config.yaml
num_hidden_layers: 10
norm: "rmsnorm"
norm_eps: 1e-05
attn_scale: 0.259
bias: "none"
init_std_down: 0.0
optimizer: "muon"
final_lr_fraction: 0.1
max_seq_len: 4096
max_steps: 10086
Each number is 128 + 24 x the weight over the matrix's rms, rounded and kept within 0 to 255. Layers, rows and columns count from 0. Numbers have three digits each.

# layer 5 MLP up, 128x96, rms 0.373, rows 6-28, columns 0-95
116040169129103189082102140113132080126089160159160166113132122092109105125098121116114122129097145089159165148130101128140155144087142160160155116092116088120102124137128149169157114157095109149071115150122100107096135130100129136118156084163139160109158147091156150151147156112148136099
116132156133155119109131132171145114123116149170133153135129133139103153132141096128114127134126103138136139169129153116104145157134129070117122119145088119132099127157110151125141133159109120133136142149135127168066106132113105145175126145141139134130120121155122112145147112148100127117
111127096109213120080152116145137105120090134126159131117101122147168116162167125132173143160099132111117125112116135136123144084095101082171204202102109084118120116095124121154158125115142162167134099177103096085162100128150085100171117088063143116134169136146110132121149142155129107165
145133094136088118121112156114125125150105088123093139137122128132121124141104153122108101101084125142098151134089129148093126139121127105124166116079117113133148087176106098119129134102138126157105131140123121105153094103130093099121142125128106106126163114119114106127119112129154157135
115139158089161103151088157137132118125095153111116128123161147137130103046152122172155100045136112165150102111113175125137111187121102156102096133125128146131090119190117104152107201165168146124131167141136152165096124100150189113153092127149127108119157082146128152118082123069137113109
107126135094134161122165105152124113118191130132121141094103101136147138120138106082121140138127117092112170167113151124141064110069115141105115153175076124073120120144183110148158129108133088166109088135141098126129148141131150172157132117173119178148148183134155115101097102099116146131
131095116164131062121198130158123145068097141111110160143151134147119153104102092104121143110153133139134100103144230151132140157160211108114115112102065139104148091137119125170119086162124141119149125149166078113089110121081095095072142195129171117191110210118101042117098077142098152140
145120144100145104131153163112119137166131131113120084160115108110141137140139125128155150133123098182148099111087147145161129129161115127100117130098123089112091133133138088128138127128134140131137111148112151112101114158149114130093125101139139179081128127124143102124134082159130127135
124149120136148190155111142091116176122127114163157162125141129140133066146119107133141170117108139125098128139130149122133147115148129127113093166139139144115136110159149133119162100142135105125104099139156123119148135126129145094139153127135117116102139138121141110127163115122090105105
104124123149135089084118131095166109133133154149122111149108128099102172148109131170149118100096160132145153127111159157139169105134143157102099111156147162143129104111168110116137136115123161165123139106094095121136087115126131154114150135133112151132144122117093115085132167169134117139
105149136135137171167161128082165137174131090152133151126137096120156100166135107163150155136178147123094114142102174120113139130144113110132132139130147134147104101137109081109142174175097147132141171135128111135179149116087121119142116117140099107142125138120114107164113117150160148174
149140176133104127149139171174206087157112149117104120136113118147113121139109114149125095086121137132125131164109140169075171122129106151158163145143120173121161143140144147188160126125159155119080122092151114132092140054103139134118161129128116156137141153134146162123137126111086087120
061138178115162169162160126165060137149117163137109118097118131155190104140104155141127125111118145132125111144102131176129113082131138107133140143128148118143120118152131168072110102111151105163115101160092096172149105107130122102091104128129129174088152113136112114147125096163114154098
136107143122144165094120107114128143083088114124131115130107121110119117133138162131127184156138107165127149152097136121138115135135161118155117113114146090131128088108150147138105125137098142102104123154112120101131144097096100123148163117115100101141083109148129155157122167139130138132
146109130150117099138114135126137131120183141100146151132131165112125151106126132079156152161136152120148105134102096131179131170102148133137130106098072108182121103111068172143135154100081134108091121183145103104092089160107101124146100151090109110105088131151141098148137091142154110092
114116112114162140186122158128124115135115138126128157167097127153145151091122131128131139118154109133114093147086127142073127143091139109099127090139107122092134100092157133154153146117131152134159172146137150173132112132125155104138125130154134123122143155115162157072125147111125090114
080129121154084132132116165151121095111130163104104142127102122140109135162110147125127152101107098108104121087111109128146132099129131117105095120130154134154162132146130118137151164125158140118120119112136084158172165145148130142109136151137162106116136112160075151123135131133131097141
151138128108109121131131128116148151116137162164118100147142146147144156111150119161128118117126148103115146130116132135127147103119193117101167067109109150157113157145141156088187134150118141138123144139097084147142091125143108105105148175138162139139119112089094146121113144152123096114
129130113096113118105136135134082134132101128093121132115103123131134132134136149145150064168139158152157125108148102130154172157123085145122124165139155105138140145117145123162111155136093150096157157072067146128121137128120131138072134130123133137155123140101119170098126161128138140157
154133105148111137156182135069104098151175152145134151143130117157120101148134137127190100151132116104103098041146138165113133145130127110122153110186094102147121127081155115128122131141132114101148130100171146125165125169132138098143128118146120170137096150132139104161104216106080109111
152186137144154130101131134133100134146186157139155136145119129164098098139169106144120097128100099109173114142149143111124099120155123101106120131115108140094128145110103148163148120115122155097144176114095105127139151151148094130132096127125134127098093119100117139180156119151078121154
115126132161077127083127131106137104100116141124135143109135080152143129087140151118152121093116165142127146128134089136133134137080083143146182177145147113138143086105129128132123147135113155135106130125101120147118091099097126173120155146124145108128136161094122172121136166096143133111
117161094147111134118048150152112126146130119125120150114146158128085109146102137115125106128116145103098121106111115133083127152160158097155104143158123133091013125147126097131136142117142137133161158148138116132112108152102150113136128139132124090123125163119116133115176129111118103133
# layer 5 MLP down (transposed), 128x96, rms 0.257, rows 6-28, columns 0-95
077156116135173112137084160151125118126115142182138122094135108148118106128127095143129108127111115091125142109142160095105130116102136129098133115160130131152108119126160155133074138113126140091124148137105117100167195148101146096171054131100107160119133122090142117144121108111150080128
141155109092123148141088096123167149120142122098135102132070138131158126142108126116132119138155120122129101124165153136128111124090129144102128129124130111140155111155133133131134099117141112133140148133153122132136116147097149136134108149111105113108143167153131160200139136146189106118
104124111120122084132131113171114136121106153173110128141148130114098145101126177169140141136104096117120140100145172129167151096132196147102127112096152110103137164158123163153148107147109150096111111083122147146127098110117129099134114098088173125116082150113129101170130147105159151108
132154128120095126132141152104136157119099103109131115132098151150135122120185113080146138099084099139139137131122145184135126125154156177076157131175090107127165118135121165168138122176134125156133097099117114159112137127156175116129161131113131134138126111131099091084105127141122141141
158077146118109174103093092116137084147118064154135115101087109147139157113085109147128112145131138088095171142133119105103137089149127131129147162114115127152165111126190148080156091145132124127136135121060125101166172184091141091117133155089107167172124152113046129153133147128134091166
099137144100120077109120158195136108162220118088146139129180127079116122115094099108164124138120190137124076144155137072154114149088191116138128126164124123078123114164116140165133119150155104122141121138119157108112084121159124118134106102119122133108105158153110157142151146141131117107
144159133154121166132076122162142121123111111080104119137099140133176096135138092118149121116152131133139144119154084129139148154110061119103140141138124162141133184155147134095077174071130137140121152114106127144142180118091146153148117127113099171129105103116168154150135131103113104144
084110143141113167105104155110081163128105147142083104084148101102133145154108145169112139122170100131130113132127119143147130116116151109119129177130138115112133142176124100132137114121112130135169122095170155143129130110140103107136141137097155149151118125165156142123096136104147144136
115137113110149121131103187149100092121113122127139077174131178152139138124108080128127123131161113136106175121087168099127136120121152177138074111113143093155106147110107119114110133114165081096106153116117108144127102140106143130119115126137102139117149151110164144127114149121120148130
125143141142104094123147135107118113121157114105118153123160120141138124126170202120136136143150106070137122111064116125113136124154145110137154140104095099108126111130124115115180136151106146108120130172143115108136118143141163121154156126124102093163119081106123129120153126118159157131
090116143110165150144128109108114100188138097164141166074103130150128083221123121178171152121119139129139110134102124114153128127109122132134179148131094101128100137130123117146132173151106113140144113131147154133129156115093123117155118126131108168117125171121116115155116151135147092141
112168133134110145101120189129115141123160127126134093155112155127106128124140121127127124124114115170125197153147156111153099098140094107139127116140129111168126149106133115156115096125167115171126122077160128139147149106119069144144137148146115119163136125150160121144104135115090073121
133155133178127133139126123081147160118117139211175125127127128114111149157123154129127160132129095151160133122112150148158119159095151095088122089103090150076131105168107125093116131154136120135121117141091098075101128137158096159119149162103137114057107143101155166071167133118099119167
113118103132112113117106129160111157093093127162116158100150138155125160088095133142114132100103121089122160123148135113172116122118158157138124158103150109134141093149103168126119108134131161131170093132119140138120162116130138103123121155122137166127171171118106156146094105127140139122
136119151151104177090139178152154094130130137093116118084140158131087123122144085121154117064141123165130143127132130142142129157108106128143098179132118140135141125137160140145123170090138123159098114128092117156160161152102168119131142119132095174140098113098135164112087099113158087153
142122159150122128139088125103122102156124119070109144125125085108143164084103081184093149117117141141092154096129072143123167146108127101169082112136137097113089117124192158119141133088123106161154141147099125140161117121100124120157125152155112130143144141095110104145155142147125134140
140105135152105106092173131115157156089111139130166149141125137152120084140161145135141165095145060101135141117114104165116127116076134156106138082124108115141131113115081131113107122125130121170130135106077107103153129112135110100119160110110139161038120155146124145131129118146132108112
115139120121096123114109103123103111170122145188129108141140139147126117089139180110102112135135133114132115150111151142140145135136156059061156077175109146102100133130131142153148136124140128132152087131155097141092173129105118145093100123128162112158140094127133151124139122145139113163
130096121173103102126162124146124119170081116120116150134147093143127146122155073133165137115194155126165132109146161129110104127167094156157181100167091137114106168131085127139109112097143132089119112114115149116134126133131135143090113091144110142123132153089119175093116110119099154132
108123130169119135113134121125158136115150121118099075100108137171118110144096127122115184111132142093115152106142107128131136094118103120116112137107152132116088194148092118110125144131138130114111109140145140114205114139144079115158099136080106057113132118154179123161133145132138154118
099114125117166097149127099132125127125160143190138152122097112143155108114145076153123114122107111083127128116109102090123112115178100117161183134156129145150147123100156129128112117133113114136137142143092090150082086154140139105137133099145184152146127147112096131139155130122123138147
116127119124145138151133143119140104134158140150128086146130150112136155166126118119149146115149128125158138132144144145126158136144116090142167149197114113137131124136147138171152138096144117182153130112122127158085122125155107133125153111099086142114145080093128114133155167089157116149
115111158159137106101185146161093150121137154119113108123097100128184107062117120146110120101112124149165162149108147094161100104119094133131120130139133121127124153138130136145120128145101137129136103151125130119149159136141146142159155122112086128151131133100144133095147187163144095143
# layer 5 MLP gate, 128x96, rms 0.35, rows 7-28, columns 0-95
112104120143108126107161116115127165104174133159121135124137144140123126142147128105091115117116126098164166142110163085102133151136082114086095141123129111113136154149112100133115135128135147137133112086132110156071140094115174157136070102127133111138095092140106113133130155129131121169
095083138164144112081168161116143081090135158179165143169115182150141156102115153162144175100118150148091127151166128162180177141142193092132158162116172144178115093155129159127129133135126134122081172145134132128126083150126085127098113140125165118124092112138100115169181181121069062124
140179112121109122110140182112156100125140136129134137145090127133121116154142136145148130123117109156101152153107104164071152129106133130138156082136139114114170119152104084123154136076139160091135146148107081179110131095127139138109154146103138114085121122165098124113105116157110163150
142125110122098144132110122122125191091124126144109128118146109120103123109104118128131133082179110155149113094144157078186076166149134137152141020136154134078096138136118110140118164089146120115102115157149101178091128172155136131151156110132139088124113058119158104144168096132129130124
138151094144141105156135137092116115137114145136117132137176175124145155077085097128143124119117131148113127118079141133122174114174097141164150100140121129159128112126116149142135119083160112121179157117120070161127092116106117110123117120088160133137132084154119164106140107098108100113
133142087127141101160130166115090115086112110138149132171133173166180123149136175136138127126137141136117117177143085161148137109096075149131103163162128168150154161105116117044118078088121121124075155130085072148149171139156086159164096089141077134096122086109177113134132144090107100127
146133131122162129139150152124113153140092138139130128128115144136133124131122113155094132138111119139148109109114154129104129161158119111165153130140102109143142164137131103109149079139134139158153118125159157116079142110151106113144130082156152141110119137148143119132109130146104102140
105140116160090080135140116132127138125121120137152130093084103132128146144107136130093167134139153111154106094118121111107084152125076097129147106125144114134136123110120116141103112113118165148146173092117161113139139116158115148127113127130174162162122131120109120129135133120160115155
111146118154131105105118138104129082149150163122157163120145141109135127159134144150173121110118126119150144076128113127100147140107130119111133119101126139095115066121138110091127099136131139099136167168165143154129180144127154130111146169080104107146144139110094147110118118164105144112
140136118120073123094158174132131106094121156101133072123146163124111124098103145131112126114148098166140159094139133110089115145144098107113104110145133155142180106150124163093127093116110110119153123090118142125141128113132129125115117098128151078134124116134146157104195110117121105068
167115089115123135170112092139135117143099065148152137096106101117131116126127161160152134138124134121149095144134121113180106135153131091133102107097096136103147122147143127120121135140146122080118133174118099146130107172111121177131160139152128096150112136162149130157152124157118164160
153133121139107087170103130090104111114139161157108135136151088071104102092124121099111060138110113120121152159147137122128132194129181132095083119157153147131098093162093134085092152088117139097139134131161101174107146146159133122138134137158084182136160135132156110129164174163133112092
098134134155122130118150102133131146095171115178142135110124117155132131136162123147106146151136121114114165131092113082156133090123118118154179121137116102160109151157127142106141133109134101139118134125130143170162160141136146128132114148154109127123107143147104195179110148127121113112
182173109145167125134149096141108083134098123109136165153111114119136122147122136119116151088149177125109118130165168100133114081153089121142124135131112095139092108180112124105128126115186137125111074131139162106109134116117054152172186122136111096134137135142114089155152119130146133119
101136124131130155132143140116097123105154152083109184151135144079154138096089135116158128122134149129109144148149145146096152153089127140083121105149139094132142122128181148106108107095175137121152104128144124136141111115105134112121174130154146139157126133102138107084109121145118140109
152194143133127106114132139112115119122128095123146122124121128146178093112113115082147127170123132146121118104169141093090128109079163133131155113107176143124122125136145127130113100134120079167106152157132182098165112107113162132133121106140118123150088123122178112091080125099113135116
103129125111105139124082138148130146127166149138126100106170106168122113085106153074151118086185150094109115164085154139151135131127105092102142144090135117127117114076132131094151121118122153161164102115147173148101120187118151137091112130135140121174132082132142126116177116140117147088
132097092133140145145152132093120146140125114133160095128116141151121128145125154148147144138112122096096163083138123167115140115078126089079148105117104122070090151105140123100170117172089122140121108109125095134142082155132137170161140128131127123164134092115098114145118159152125102122
132144107146128116126176144119126156125144104095176124107147153157133137127117162124136122137119147110146130105189124135113137171148123097127128127075123104157151150142125117088107120108157106116144161138131112148161132119115160110151121116124115101138094086088122103132091150095127110133
131131130123111170139120115124139087117099137114097165151141143089094101097115111127150103121104148119192101141175205137132184132147128131124105165130114125104090175126133140117089129131111096133080148088128116138120156139109103154121155178180108180095137121115126117157097121172110115117
119156112156122102160155077067124128144141130143123137101155159111141138147082140094151118115138128077119154099153162144155149088112136107131132127132114142114111167123148094127183109136165129122154157112147157140126121119159148135127141122149113172117118099142131133121111118089103157153
119108125126139109121138146117163127092157186125131146105155114121162156134134149104145151142129127132172148118155150111154133109090102180106118130124120159144170101113138129123103105127120090116123103094144161132146143132132150165130156161129116154162137141126148122083130114169151169146